python train.py --head_dim=64 --norm="rmsnorm" --attn_scale=0.141 --extras=["some layers without attention", "local attention windows", "shifted keys", "gated attention", "exclusive self-attention", "value embeddings", "hashed n-gram embeddings", "a smear gate", "an embedding shortcut", "learned residual scales", "skips across layers", "capped logits"] --init_std_down=0.00406 --lr=0.00112 --lr_head=0.0109 --schedule="wsd" --final_lr_fraction=0.0 --seq_len=512
Each number is 128 + 24 x the weight over the matrix's rms, rounded and kept within 0 to 255. Layers, rows and columns count from 0.

# layer 4 MLP down, 640x1728, rms 0.0513, rows 132-269, columns 960-1007
[[ 88  97 113 141 108 157 128  91 108 134 128 108 102 170 111 156 167 143 153  95 113 157 113 112 139  89 131 164 166 134 134 114 133 136 150 112 129 157 133 140 140 130 105 116 112 144 130 130]
 [106 142 143 145  92 118 154 134 131 142 107 136 122 101 100 101 181 145 117 143 150 109 117 126 137 125 172  94 197 147 127 123  92 125 127 105 114 110  88 116 129 130 131 123  93 180 137 118]
 [ 91 133  92 104 113 103 145 127 136 116 116 112 142 147 141 151 117 136 128  93 143 103 148 105 130 123 110 156 163 170 129 144  72 122 133 126  90 130 144 115 113  97 120 143 126 104 118 121]
 [103 130  96 107 108 121 112 102 129 155 128 151 120 154 151 102 137 129  81 133 129 111 133 117 132 150 142 155 198 110 149 114 127  73 120 165 112 120 162 119  93  97 104 100 176 151 144  93]
 [139 100 163 166 124 102 118 166 136 121  76 163 120 131  88 107 149 117 134 134 145  95 124 104 142 100 135  99 113 144 136  95 119  84 130  56 156 150 119  88  91  95 123 133 121  97 132 142]
 [113 125 126 137 130 156 137 150 116 150 115 116 137 113 138 165 116 129 146 123 149  85 137 158 102 104 184 124  95 140 123 104 171 152 126 127 125 110 141 118 158 131 146  88 148 147  98 125]
 [185 148 108  77 170  94 114  93 141 157 138 148 121 104 127 142 169  79 135 102  97 162 128 110 150 145 113 147 143  98 122 116 107 136 154  91 141 109 100 127  79 122 188 129 129 104 126  71]
 [108  90 123 117 123 176  73 143 128 103 142 131 126  91 107 130 125 106 136  56  98  90 117 138 109 157  95 151  99 139 160 146  95 100 100 160 140 121 128 104 148 131  94 117 142  96 142  99]
 [141 166 115 159 126 107 118 160 137 129 123 106 197 139 117  73 171 136 110 100 145 129 147  75  90  98 130 124 114 164 100 164 125 140 149 113 129 130  96 124  98 121 142 112 122 126 123 116]
 [ 88 174 139 138  90 117 103 134 176 121 118 130 130 121 134 103 114 108 116 132 156 134 194 179  94 138 122 108 123 150 121 128 126  86 130 129 118 175 111 131 166 118 114 150 146 127 112 159]
 [151 128 110 144 138 145 159 114 144 131 150 112 117 122 118 122 137 118 137 131 116 116 150 126 130 144 120 107 141 163 128 178 117  75 147 142  65 125 143 141 118 147 150 114 101 150 178 127]
 [148 173 135 139 149 120 144 112  89 108  92  77 119 160  82 147  99 144 105 163 136 140  75 138 114 110 101 125 126  93 168 136 160 153 139 133  93  84 167 103 118 109 133 128 129 170 111 136]
 [102 126 110 132  91 125 136 149 174 106 130 132 118 134 105 131 130 162 130 105 128 103 118 122 108 105 144 149 176 124 107 118 110 144 124 140 130 128 175  93 149 136  97 145 145  93 110 164]
 [109 150 127 102 129 131 126 104 153 133 100 174 141 149 120 131 130 124 154 117 139  95 107  85 109 143 131  99 144  86 136 113 125 125  98 117 126 146 128 196 126 136 146 132 100 142 142 137]
 [123  66 144 125 138 156  75 117 137 155 151 101 150 134 120 132 134  98 131 127 140 129 124 162 103 124 159 158  85 140  81 115 169 138 138 105 130 148 147  94 119 165 117 151 169 157 141 101]
 [119  99 116 150 134 141 134 123 145 157 123  95 188 155 135 175 121 122 108 131 152 108 136 138 127 147 138 120 130 148 153 156 124 145 112 111 141 166 121 119 125 100 136 152 133 109 153 127]
 [174 172 124 135 130 140 157 177 117 115 116  46  92 123 141 141 125 100 132 120 114 111 123 137 130 102  90  98 118 174 118 121 147 140 113 135 169 157 196 132 126 141 119 108 120 143 132 114]
 [ 94 112 132 164 122 133 122  98 134 112 132 102  97 126 121  92 151 134 133 129 123 122 143 149 139 103 111  91 169 150 105 119 110 128 162 123 101 111 112 151 135 127 149 161  91 108 131 144]
 [123 114 140 142 137 160 120 111 134 137 178 149 144 108 163 147 115  82 128 139 138 116 129 156 165 101  90 130 141 142 127  97 144 124 125 108 120 162 157 119 134 143  97 126 126 113 117 115]
 [134 129 176 163 130 150 128 129 129 104 150 185 130 138 140 159 102 150 132 105 108  35 150 118  83 140 166 144 125  77  89 146 122 137  96 118 139  90 152 101 179 105 105 147  80  82 102  88]
 [178 121 150 149 164 116 120 108 152 160 151 202 137 158 135 124 146 121 124 156 124  91 108  80 126 149  83 104 157 100 154 109 109 102 144 134  97 114 112 128 126  66 111 110 158 136 113 140]
 [157 128  85 125 134 133 145 138 151 149 119 108 150 109 134 134  86 116 136 133 126 128 128 142  73 141  66  95 162 101 100 143 175 154 119 125 140  93 103 162 132 134 130  97 127 153 139  99]
 [131 110 141 129 138 165 118 127 102 129 110 133 156 116 154 153 104 165 136 142 152 135 116 137 118 133 139 142 115 111 116 163 146 133 116 126 126 113 136 120 103 116 157 134 153 130 137 142]
 [121 127  96  92 106 109 152 168 136 137 121 107 130 124  85 151 144  87 143 108 173 190 124 105 108 127 149 106 130 121 114 125 138 136 114 128  84 132 148 117 107 131 118 113 108 122 132 124]
 [121 163 125  94 134 143 120 120 161 139 153 130 154 123 118 116 105 151 165  90  77 150  98 137 108 130 110 117 134 154 148 116 121 109 111 199 152  72 128 140 130 150 131 151 157 136 170  92]
 [137 111 126 179 178 133 128 106 128 158 149 153 104 122  98 143 156  95 149 134 130 128 124 141 121 127 116 131  96 152 106 126 108 169 131 103 134 101 117 128 132 107 119 152  75  72 160 136]
 [113 101 112 123 128 138 106 155 122 129 174 103 163 113 133 114 132 131 139 114 139 145 105 110  99 111 161 128 121 112  94 128  85 142 131 106 121 162 104 122 119 133 150 104 138 119 173 135]
 [ 89 151 115 115 111 114 135 127 103 172 129 115  71  78 102 128 154 136 161 166 153 147 130 131 123 143 156 110 165  85 122 146 129  76  98 116 148 108 131 115 144 117  92 153 129  74 167 114]
 [156 138 102 140 136 138 149  97 163  88 143 111 117 129 140 146 159 133 122 126 159 133 126 115 161 187  97 113 117 140 116 113 190 129 137 116  96  94 137 130 123  93  97 128 146 103 101 118]
 [121 133 147 125 111  99 132 130 112 182 147 110 133 119 184 132 134 117 123 119  94 124 150  71 103 117  88 147 146  91 108 139 142  92 150 148 104 126 121 133 129 130 135 114 111 120 142 121]
 [172 161 114 144 123 126 162  95 131  88 128 176 115 147 113 117  91 155 107 129 136 166 116 118 147 164 110 128 114 139 116 100 111 115 129 102 123 141 142 144 129 105 140 115  65 123 105 132]
 [183 151  85 118 129 124  82 150 115 114 103 144  83 144 124  84 142 145 125 104 134 145 133 127 129 129 131 150 119  96 107  97 120 111 120 111 103  90 140 117 146  94 114  69  93 119  96 114]
 [102 162 159 154 138 143 128 108 170 154  84 142 155 128 135 129 143 170 156 126  86 137 138 105 113 107  60 134 155  98 144 122 111 131 125 111 134 157 153 112 112 143 105 147  64 117 127 143]
 [ 98 142 110 177 142 129 136 133 122  89 155 122 141 134 161 145 135 128 110 115 138 119 142 130 155 131 121 126 159 135  95 114 171 139 121 115 121 121 151 180 151  94 147 112 109 109 144 132]
 [ 92 131 126 135 108 181 125 166 126 135 183  99  71 105  88 133 112 143 131 116 101  98 138 123 121 142 134 124 153 135 112 130  89 148 133 110 151  91 121 119 118 180 156 165 105  76 102 153]
 [122 128 137 156 142 132 130 151 144  91 107  86  90 143 133 129 185 146 125  89  84 134 106 131 120 147 133 129 147 124 147 103 117 148 134 132 124 156  98 143 103 137 104 115 144 108 132 141]
 [157 110 199 131 148 125 153 157 117 118 129 117 128 184  89 124 129 109 100 155 112 124 174 143 101 193 130  83 121 177 167 139 104 125 128  78 122 110 171 166 109 141 177 113 163 135 109 103]
 [152 123 145 130 143 137 155 158 172 145 128 115 110 163 137  95 120  98 112 133 100 125 140 131 117 148 114 107 117 147 119 139 140 119 134 119 135 191  99 113 108 139 109  99 124 164 120 130]
 [136 138 144 150 103 132  90 133 112 126 102 130 113 168 145 134 110 124 136 158 128 122 119 122 149  81 118 160 102 154 166 145 133 100 115 110 143 156 155 161 128 124 125 109 125 110 112 131]
 [110 140 116  76 123 126 164 144 152 109 129 160 145 113 100  91 113 121 113  93 136  96 131 118 145 135 135 156 113 131 103 106 130 148 119 148 116 165 173 178 130 124 135 147 129 101 116  96]
 [150 108 116 142 130 134 143 144 109 120 103 114 145 164  90  83 122 119 117 139 125 138 169 156 152 154 128  91 119 150 103 134 110 145  94 116 129 146 152 134 156  60 140 107 135  95 146 134]
 [113 159 149 120  91 153 132  98 116 137 112 114 151 117 102 165 126 137 116 136 107 139 168 135 106 118 119 108 128 118 147 136 117  95 163 142 131  70 156 123 145  87 164  96  93 130 146 145]
 [139 153 128 143 170 104  91  96 123 162 119  81  80 151  85 138 163 132 143  86 157 100 142 129 135 128 110 133 115 137 104 110  89 141 125 134 103 120 129 157 162 122 146 115  92 147 163 141]
 [141 113 110 120 161 127 155 130  84 163  99 130 168 166 130 139 121 178 140 126 111 134 107 149 132 132 154 156 123 122 124 135 137 127 121 107  99 128 142 184 113 190 104 142 133 120  66 166]
 [104 160 125 159 126 176 122 135 139 103 151 151 118  92 143 166  76 144 133 166 175 153 128 174 165 136 107 121 109 125 108 145 162 146 133 111  94 112 133 134 173 145 140  95 165 166 135  71]
 [105 114 111 107 119 136 107 120 121 140 113 158  95 131 156 126 129 125 113 125 141 129 146 154 102 109 107 107 164 107 110 119 126 126 113 130 149 146 114 138 112 152 108 155 158 144 157 110]
 [133 100 143 117  92 166 141 131 134 139 130 111 137 114 147 124 112 153 111 113  92 115  98 143 126 173 149 137 127 139 120 139 167 153 109 131 110 141 131 102  89 115 143 108 109 156 127 114]
 [111  89 121 114 140 100 143 137 110 159  89 109 142  77 125 132 129 111 126 113 152  89  99 124 152 154 104 103 150  97 132 129 165 131  86 139 115  90 115 161 138 125 104 140 114 130 152 109]
 [150 144 143 176 142 133 111 170 137 137  75 135 117 107  99 115 131 139 129 110 118 166 161 120 151  99  85 128 108  73 141 104 123  80  75 119  56 127 154 132 144 121 136 164  99 117 139 123]
 [143 124 129  94 129 155 159 125 111 134 120 114 100 161 107 135  86  94 146  82 134 117 114 119 140 103  93 149 153 141 158 130 167 140 148 127 105 158 126 135 125 131 156 132 146 117 164 132]
 [173  92 134 159  97 149 145 148 129 151 121 156 148 108 161 140 119  95 121  96 155 124  91 134 133 143 131 116 128 128 132 103 173 126 149 144 154 119  68 133 164 128 170 138  95  86 109 152]
 [167 149 121 130 110 153 119 156 114 118 142 164 178 154 139 112 112 100 121  94 153 114 156 132  79 112 163 129 110 185 141 112 114 116 119 153 159 128 110 114 101 123  87 189  69  87 117 110]
 [124  86 148 130 130 121 131 128 101 119 122 111 120 120 136  82 135 132 112 143 156 128 133 128 134 155  66  81  94 118  95 108 193 104 153 137 119 141 140 141 107 119 129 134 145 128 141 121]
 [128 142 178 113 143 134 133 141 118  46 149 117 125 117 120 150 142 116 128 133 141 126 143  94 119 173 143 105  90  95 122 132 138 110 128 132  83 114 131 154 172  97 113 100 132 111 146 132]
 [ 98 117 149 156 149 160 176 161 150 132 143 146 108 135 164 172 137 116 121 119 130 144  96 127 126 140 122 158 140 124 136 168 144 140 148  80 110 126 132 130 146 130  85 119  87 117  99 151]
 [ 96 155  77 132 154 108 132 162 103 110 129 143 146 128 133 156 182 128 122 109 131 128 111  93 107 131 128 146 149 127 135 150 159 120 127  88 145  96 130 126 118 144 120 140 140 104 121 109]
 [ 98 115 135 115 152 143 150 112 125  94 140 114 123 106 106 147 131 128 153 143 127  92 126 117 112 122  79 142 144  83 109 163 126 132 145 104 122 130 102 137  92 141 101 126 106  76  99 111]
 [139 111 126 112 142 101 159 146 113  87 117 108 117 165 135 136 141  97 140  87 101 123 101 148 108 132 154  98 119  91 116 126 175 106 127  88 151 129 122 150 146 115 116 129 112 121 118 141]
 [144 130 100 154  96 109 138 159 143 105 127 138 133 142 102 131 124 147 125 136 125 155  96 148 126 126 107 127 144 145 117 107 102 128  99 142  87 168 137 165 140 116 175 100 138  95 127 101]
 [137 119 118 166 105 184 125 126 125  98 131 112 133 115  91 110 133 105 143 146 182 137 153 141 129 144 110 141 125 120 134 131 113 111 143 108 160 174 101 135 166 121 153  65 140 131 153 123]
 [144  93 162 113  90 138 132  81 135 150 146  99 168 123 140 116 148 123 145 109 130 138  97 125 174 111 142 104 142 209  90 110 117 158 105 150 182 102 138  99 141  96 101 109 133 148 114  79]
 [152 125 110  87 107 185 109 154 152 128 131 160 143 123  68 167 135 103 129 134 110 116 150 148 102 118 106 133 169 140 118 105 132 160 147 137 127 130 125 114 153 106 125 124 148 122 139 131]
 [154 121 165 132  93 148  93  90 154  85 100 109 106 143 156 131 118 164 146 153 182 139 130 162 178 130 168 108 147 135  94 142 169 142 172 187 125 135 143 118 181 125 142 121 119 139 111 113]
 [141 137 143  89 209 206 100 108  90 148 153 154 125 128 113  98 117 132 106 154 159 131 135 104 116 137 128 107 169 133 119 124 153 137 122 156 129 102 137 148 121 118 109 132 156 133 136 143]
 [127 126 128 161 140 158 122 151 129 112  99 114 101  55 112 100 137 136 140 110 156  84 136 169 155 140 104 147 157 134 124 146 142 119 142 185 128 160  96 132 119 160 151 152 108 119 130  99]
 [151  97 108 111 123 167 111  87 135 162 102 121 164 138 130 108 144 146 114 149 125  81 125 120 128 107 117 118 109  69 109  98 138  84 116 160 141 119 116 132  97 130 133 133 161  52 168 155]
 [117 140 104 168 142 119 128 128 127 110 112 135 139 139 128 101 161 117 110 155 130  95 117 124 115  99 139 114 135 160 177 137 123 121 140 147 133 185 105 154 116  87 115 125 122 151 154 118]
 [133 111 141 126 138 184 125 109  95 103 144 127  90  61 162  98 145  85 123  78 151 110 156 131 164 146 130 127 123 129 115 134 141 108  90 122 115 131 105 148 126 155 110 141 182 135 152 146]
 [152 166 164 157 106 107 118 128 133 126 103  90 117 125 132 181 107 129 137 123 112 132 145 121 131 136 199 147 123 108 126 167 145 158 151 162 118 101 121 122  94 112 144 137 119 157 146 166]
 [112 139 142 103 131 117 107 129 136 110 102 125 138 100 140 113 104  96 137 147 115 153  85 110 103 120 154 121 149 115 144 107 119 124 158 134 154 146 114 133 145 119  73 123  90 111 147 143]
 [114  91 156 162 144 170 160 168 113 138 147  97 116 116 119 157 160 153 114 126 129 131 149 159 161 124 111 117 124 107 109 169 142 117 124 100  99 139 125 119 142 105 127 124 148  67 105 118]
 [116 130 147 167 125 124 103 143 126 125 188 185 125  89 164 138 171  86 114 118  68 124 110 120 139 140 144 117 121 122 139 122 125 165 150 104 128 143 124  86 146 153 157 142 141  88 134 137]
 [151 107  94 128 115 136 138 143  98 119 103  64 184 141 114 140 115 158 128 106 123 114 104 147  92  91 104 125 135 139  98 118 119 138 109 114 123 118 170 152 109 151 143 127 110 113 144 129]
 [118 149  90 128 103 145 130 153 161 129 138 120  95 112 151 143  96 118 116 126 109 133 104 118 135 149 134 111 164 159 140  99 129 156 146 127 103  87  84 152 146 131 149 138 127 130 116 169]
 [133 142 105 108 112 152 120 112 146 144 110 136 134 150 157 128 105 152 149 136  98 118 142 107 129  99 114 112 103 128 110 154  82 180 127 125 149 140 144 112  93  98 125 116 126 122 185 154]
 [156 122 111 134 138 129 107 140 112 106 137  92 110  98  92 150 131 177 132 120 112 159 112 114 162 153 143 116 128 106 132 135 140 134 117 132 169 130 144 166 116 146  93 116 116 145 126 102]
 [127 100 129 122 132 132 146 118  93 113 132 116 157 121 121 180 133 156 124 143 136  95 129 130 122 129 139 131 150  81 116  94  91 168 178 138 149 124 137 149 160 126 157 135 108 133  97 114]
 [127 102 130 138 118 110 112 130 127  95 142  85 138  99  83  93 137  87 136 135 157 152 129 161  89 164 125  76 136 178  91 120 112 138 112 123 160 119 106 110 156 150 141 130 161 172  86  93]
 [136 132 115 114  81 155 140 142  99  66 115 132 128 122 144 126 118 152 137  91 145 138 101 115 106  65 100 123 138 135 126 155  93 134 112 110 139 141 149 183 161 130 127 118 117 155  87  96]
 [147 148 109 127  97 166  92 123 104 144  67 124 128 137 112 155 118 139 136 168 165 176 145 122 138 102 118 105 130 132 122  87 141 130 143 135 129 114 182 133  96 105 117 124 101  86 153 151]
 [156 119 142 172 125 168 106 101 116  79  86  86 105  54 139 168 109 116 127 135 155 143  92 117 121 117 148 158 103 147 113  73 160 162 142 138 126  79 151 136 122  81 105 108 117 164 109 133]
 [ 24 132 132 154 222 100 174  51  59  98 217  76 140 161  98 184 113 199 231 157  96 184  91 162 172 118  93  80 151 232 191  70 147 207  38  69  88 134 100 163   0 167 150 240  91 138  69 183]
 [ 95 135 108 106 115 137 136  98 140 159 110 129 128 117 133 169 127  69 124 133 132 106 138 118 125 138 162 112 127  90 138 133 111 122 140 159 165 126 118 131 126 123 178 137  85 155 128 144]
 [129 135 167 135 113 101 133 113 124 128 142 140 139  73 127 133 111 104 118 151 146 173 125 136  93 133 165  63 168 126 120 105 127 148 138 111 130 152 139 120 143 144 142 112 151 156  73 184]
 [102 116 106  83 119 127 126 130  99 102 140 160 134 154  91  60 170  91 133 137 111 110 114  98 153 104 136 115 152 163 125 129 132 103 190 117 163 140 112 104 128 132 104 126 151 145 117  61]
 [156  78 119 140  89 168 102 137 113 118 107 122 139 123 130 120 112 105 129 140 122 125 128 146 131 117 111  98 172 124 134 117 121 134 182 157 127 196 124 132 105 128 152 131 100 130 164 142]
 [ 99 110 166  84  86 126 125 147 134 138 170 223 144 134 102 160 117 115 148 167 186 144 126 129  77 109 107 121 121 122 130 100  99 124 113 144  94 140 120 106 142 117 138 129 116 140 123 139]
 [148 126 153 127 137 132 104 117 101  93 110 131 112 119 131 143 135  93 110 138 139 149 117 128 125 123 136 120  87 112 149 123 144 137  99 149 129 106 105 130  94 128 134 123 131 125 127 116]
 [ 69  99 121 143 127 143 121 119 106  91  73 165 157 146 137 120 104 115 138 125 142 145 107 130  94  91 116 109 162 155 125 121  43  72 132 108  95  97 151 152 102 113  84 115 147 143 134 115]
 [113 155 107 115 162 144 151 160 189 140 148 144 147 116 141 114 104 160 124 106 107 123 126 152 138 146 120 133 125 169 120 131 142 130 127 154 149 177 153 159 132 149 104 137 104 114 100 173]
 [156 174 100 103 131 148 110 151 126 117 110  82 123 149 146 152 135 146 127 133 100 143 120 165 119 122 124 154 139 160 160 168 120 152 131 143 180  73 157 123 123 117 152 140 143 139 142 161]
 [153 124 120 141 166 111 109 125 109 149 147 106 143 123 163 102 129 115 120 110 132 109 146 142 107 150 154  97  83  97 127 129 110 168 137 110 134 150 173 100 129 127 149  88 129 115 113 148]
 [137 142 118 121  94 138 143 153 128 140 123  92 129  94 124  90 118 125 105  51 141 142 143  88 111 137 124 127 132 180 123  83 135 138 155 133 149 130 126 159 147 138 113 122 129 122 128 141]
 [137 135  96 164 115 139 150 158 176  96 143 135 161  89 119  99 126 144 126 105 124 137 105 170 153 147 141 146 138 153 110 111 119 110 133 135 104 176 103  88 143 119 142 140 117 177 142 139]
 [111 114 140 141  92 134 163 178 175 160 141 118 108 107 105 125 122 124 111 125 152 122 113 149 142  82 131 137 130 162  83 117 112 135 133 143 133 107 128 143 103 150 129 122 137 177 115 123]
 [115 132 160 136 142 149 119 113 137 162 121  95 152 110 100  92  76 180 139 165 145 100 112 144 116 144 133 156 130 140 112 127 140 151 141 138 151 159  66 108 139 132 125 119  98 129 156 130]
 [143 107 120 180 132 119 117 136 147  95 141 101 170  92 174  96 156 134 120 116 162 124  91 133  65  97 111 132 119  88 114 110 129 128 158 115 126 110 168 135 161  80 137  99 153  87 137 147]
 [128 148 137  87 114 115 156 136  95 123 127 155 151 138 150 118 122 104 131 118 163 161 131  86 136 151 161 126 123 118 140 148 121 103 170 109 122  81 114 138  74 148  95  96 122 156 130 110]
 [173 144 153 127 132 106 140 143 163 104 128 159 128 146 173 122 175 140 133  89  75 148 120 174 110 154 127 141  93 138 101 108 103 134 123 107 133 116 127 127 148 145  93 140 144 138 122 123]
 [100 124 124 107 115 106  81 132 145 137 131 124 150 119 128 164 120 102 133  97 160  88 132  68  68  94  99 142 159 113 164 157 140 121 144 161 139 102 133 104 152 138 105  93 119 128 150  89]
 [144 119 128 165 129 127  96 156 109  83 110 178 123 136 128 145 188  98 128 174 181 108 141 101  98  91 102 100 101 151 117 105 110 111 116 124 104 143 124 132 149 104 137 124 132 117 120 118]
 [ 94 129 131 156 103 113  95 120 143 155 163 137  98 101 158  91 183 145 142 158 173 110 150 122 115 137  98 112 206 102 126 141  91 132 130 153 106 129 145 148 115  82 131 125  85 122 134 155]
 [140 114 134 134 146  96 102  59 125 154 154 114 141 124 113 145 139 146 112 122 108 104 139 128 134 144  39 197 147  98 125 178 145 133 112 136 182  94 116 122 150 130 101 130  92 132 113 106]
 [152 107 150 141 117 123 111  97 186 111  90 130 117 139 108 150 114 121 120 131 148 122 132 154 155 146 101 109 116 137  98 181 131 154 136 114 121 153  80 129 124 137 151 104 163 130 107 103]
 [113 180 125  61 135 121 119 116 136 133 177 145 118 123 126  98 138 136 139 125 115 108 147 134 181 221 125 165 114 150 151 150 151 151 155 125 126 118 102 167 123  99 114  75  97 132 112 145]
 [115 117 110 181 162 127 139 170  95 124 111 118 154 113  82 124  69 130 107 164 129 133  98 134 137 129 154 136 110 138 110 152 161 144 169 151 103 104 122 161  84 126 142 144 102 126 151 126]
 [156 103 147 127 131 128 149 144 145 108 126 121 109 107 133 167 116 104 143 133 140 104 134 128 157 104 125 144 172 146 120 141  97 101 190 122 128 121 119 135 143 148 153  80  85 132 106 142]
 [122 143 157 134 131 156  61 104 126 126 101 118 113 155 162 123  97 115 114 132 183 165 169  89 120 100 178 109 118 151 125 142 136 137 115 135 133  90 125 102  84 128 116 121 135 142 139  95]
 [158 146 152 122 125 148 121 122 109  74 122 149 107 115 122 171  96 109 139 107 105 144  92 121 167 107 158 146 114 157  94 107 128 118 176 122 135  89 155 123  86 174 133 124 134 139 136 158]
 [170 147 119 121 176 148 157 129 151 123 127 113 134 134 114 164 133 134 144 102 107 131 110 113 103  75  97 109  91  95 158 146 147 126 119 120  89 151 119 152 130 117 124 138 134 167 125 102]
 [124 171 116 112 135 125 151 126 167 156 175 137 125 126  69 133 183 123 133 106  74 111 150 111  99 182 140 117 131 132 133 113  81 131 169  80 138 136 102 143 150 127 169 129 137 128 142 115]
 [168 168 106 131 129 152  96 108 177 146  95 125 135 182 129 132 106 143 119 106 131 107 121 140 136  98 143 162 146 114 143 144  90 129 124 113 135 140  99 132 108 125 116 138 109 129  68 126]
 [118 155 116  81 150 144 167 122 103 146 144 129 127 143 125 111  73 108 126 124 147 114  95 169 153 153 116 129 155 136 126 119 155 148 127 113  99  99 148 116 128 112 172 158 128 142 134 133]
 [ 91 135 166 117 110 114  98  91 112 154 129 127 114  98 127 119 124 116 107 126  93 103 179 110 169 134 145 149 107 131 110 168 130 125 101 144 151 124 151 153 146 115 120 107 174 127  95 140]
 [114 118 143 129 137 151 138 116 111 141 123 139 129 100 151 144 154 129 115 138 131 112 167 145  89 159 137 150 113 129 181  86  99 128 115  96 155 131 119 135 140  96 139 127 114 140 101  96]
 [153 127 114 155 131 129 142 132 150 117 136 186 138 133 144 117 141 117 125 119 111 161  97 100 159 109  97 110 107 146 132 106 133 151 100 131 123 142 122  90 138 141 131 159 157 106 134  99]
 [164 126 131 107 140 125 148 171 113 163 147  88 141 127  89 134  91 123 116 109 150  93 113 134 125 158 111 154  63 126 118  89 138 109 173  96 132 134 142 111 147 133 121 116 113 139 132 147]
 [118 161 142 115 105 119 148 127 128 142  98 135  90 152 181 118 104 113 122 179  80  93 128 169 123  77 128 152 125 144 149 109 135 104 110 114 142  94 132 160 146 153 142  94 114 143 119 139]
 [137 119 114 158 136  79 103 132 128 127 161 137 129 122 149  83 143 124 140 127 149 161 155 135 166 107 110 130 123 147  70 126 117 136 135  93 129 120 107 135 115 143 135 148 131  93 173 121]
 [110 127 163 135 110 130 159 144 176 149  68 129 151 144  88 148 126 120 137 143 146 120 137 118  78 104 103 167 119 151 143 146 153 105 125 143 173 136 150 137 144 138 113 151 118 133 134 147]
 [117 136 152 118 105 151 149 119 131 135 110  72 157 134 157 158 155  92 119 115 118  95  97 130 144 135 119 126 135 151  98 138 133  88 157 128 152 121 133  86 110 109  75 118  89  82 106 117]
 [153  98 110 119  94 124 129 124  96 140 139 128 179 101 152 166  89 129 127 106 125 111 162 130 130 134 132 148 102 114 144 158  86 116 132 168 104 118 109 150  98  95 159 116  90  84 150 126]
 [132 138 138 138 139 108 173 110 121 138 198 124 147 136 128 128 102 148 111  93 137 128 132 110 122 150 144 161 114 140 132 165 106 171 143 187 132 120 116 126 144 103 165 118 127 168 128 112]
 [121 144 124 123 126 196 127 116  85 163 131 101 102 102  93 108 127 136 112 126 146 102 145  91 117 152 161 107 144 117 122  98 101 116 155 151 114 117 138 127 116 112 172 147 123 148 173 123]
 [146 146  98 136 149 124 114 138 129 113 125 130 133 150 130  91 146 147 123 130 119 138 138 120 140 142 130 151  94 144 174 157 131 169  97 122  82 148 131  87 142 109 171 111 122 151 155  90]
 [146 114 128 131  97  80 162 148 130 109 136 131 145 105  94 142 158 143 127 131 126 158 120 114 161 110 156 159 116 138 114 153 142 119 154 119 117 128 147  74 125 173 163 106 153 133 101 100]
 [104 135 114 122 117 145 116  80 183 106 173  89 169 154 107 106 125 128 116  99 134 114 150 125 157 130 171 161 106 127 147 142 130 144 123 118 133 120 147 117 144 115 118 158 142 123 117 105]
 [102 123 143 121  98  86 104 112 116 164  53 132 155 132 118 152 145 104 132 107 154 171 123 154  92 104  91 121 107 141 134 133 123 133 106  95 121 147 133 105 143 102  86 122 136 132 162 139]
 [116 124 144 126 119 132  96 141 130 155 171 167 142 156 109 118 119 122 135 188 106 106 127 127 135 118 119 150 127 101 144 168 110 174 164 127 133 112 137 129 110 127 117 110 103  97 176 133]
 [106 127  93  89 113 129 132 122  91 111 129 157 114 108 135 178 134 133 111 131 112 135 133 128 108 100 131 120 125 209 168 115 148 146  79 112 134 149 132 133 131  87 117 153 138 155 122 129]
 [157 128 104 141 109 156 174 103 152 162  99 128 111 142 131 137 104 127 148 142 113 108 125 148 139 166 159  95 123 127  91 106 114 119  77 139 131 137 141 133 143 155 108 109 133 117 142 111]
 [ 78 114 135 106 159 154 136 174 116 128 109 165  64 141  77  96 161 136 135 138  61 179 138 125 122 107 127 107 141  91 151 126  90 122 125 153 151 128 139 126 121 128 143 126 144 147 107 144]
 [120 140 121 129 115 151 117 110 168 141 138 125 130 114 134 127 122 102 138 109 129  82 143 166 121 133 106 117 136 123 127 113 107 122 130 147 166 116 124  85 144 109  99 128 154 139 109 144]
 [104 143 120 172 137  95 101 155 121 105 111 124 118 109 129 108 117 113 127  77 160 136 144 139 111 157 137 112  96 122 126 159 107 143 140 107 151 127 128 159 131 148 102 114 113 144 123 183]
 [162 185 122 162 149  82  86 133 105 149 204 111 117 126 109  89 173 113 133 109 136 146 116  99 144 159 118 143 163  52 110 111 160 145 132 132 136 157 139  98 150 115 158 123 116 158 116 189]
 [107 129  98  99 127 169 100  99 109 147 118 154 150 107 142 139 113 169 124 106 151 146 120 125 137 132 163 143 131 112 153  62 125 142  97 168  93 195 144 135 139  63 121 162 127  85 110 123]
 [150 116 154 155 178 133 116 141 179 149 167 159  90  64 105 122 118 107 135 140 149 135 120 151 117 108 177 135 141 147 148 122 153 120 104 116 117 145 144 114 181 149 159 113 148 171 110 159]
 [123 105 138 125 129 144 151 111  86 115 159 146 107 107 101 141 128 141 133 105 104  99 110 127 162 107 119 116 138 183 121 159 160 127  99 108 150 118  87 115 127 151 135 111 154 123 106 125]]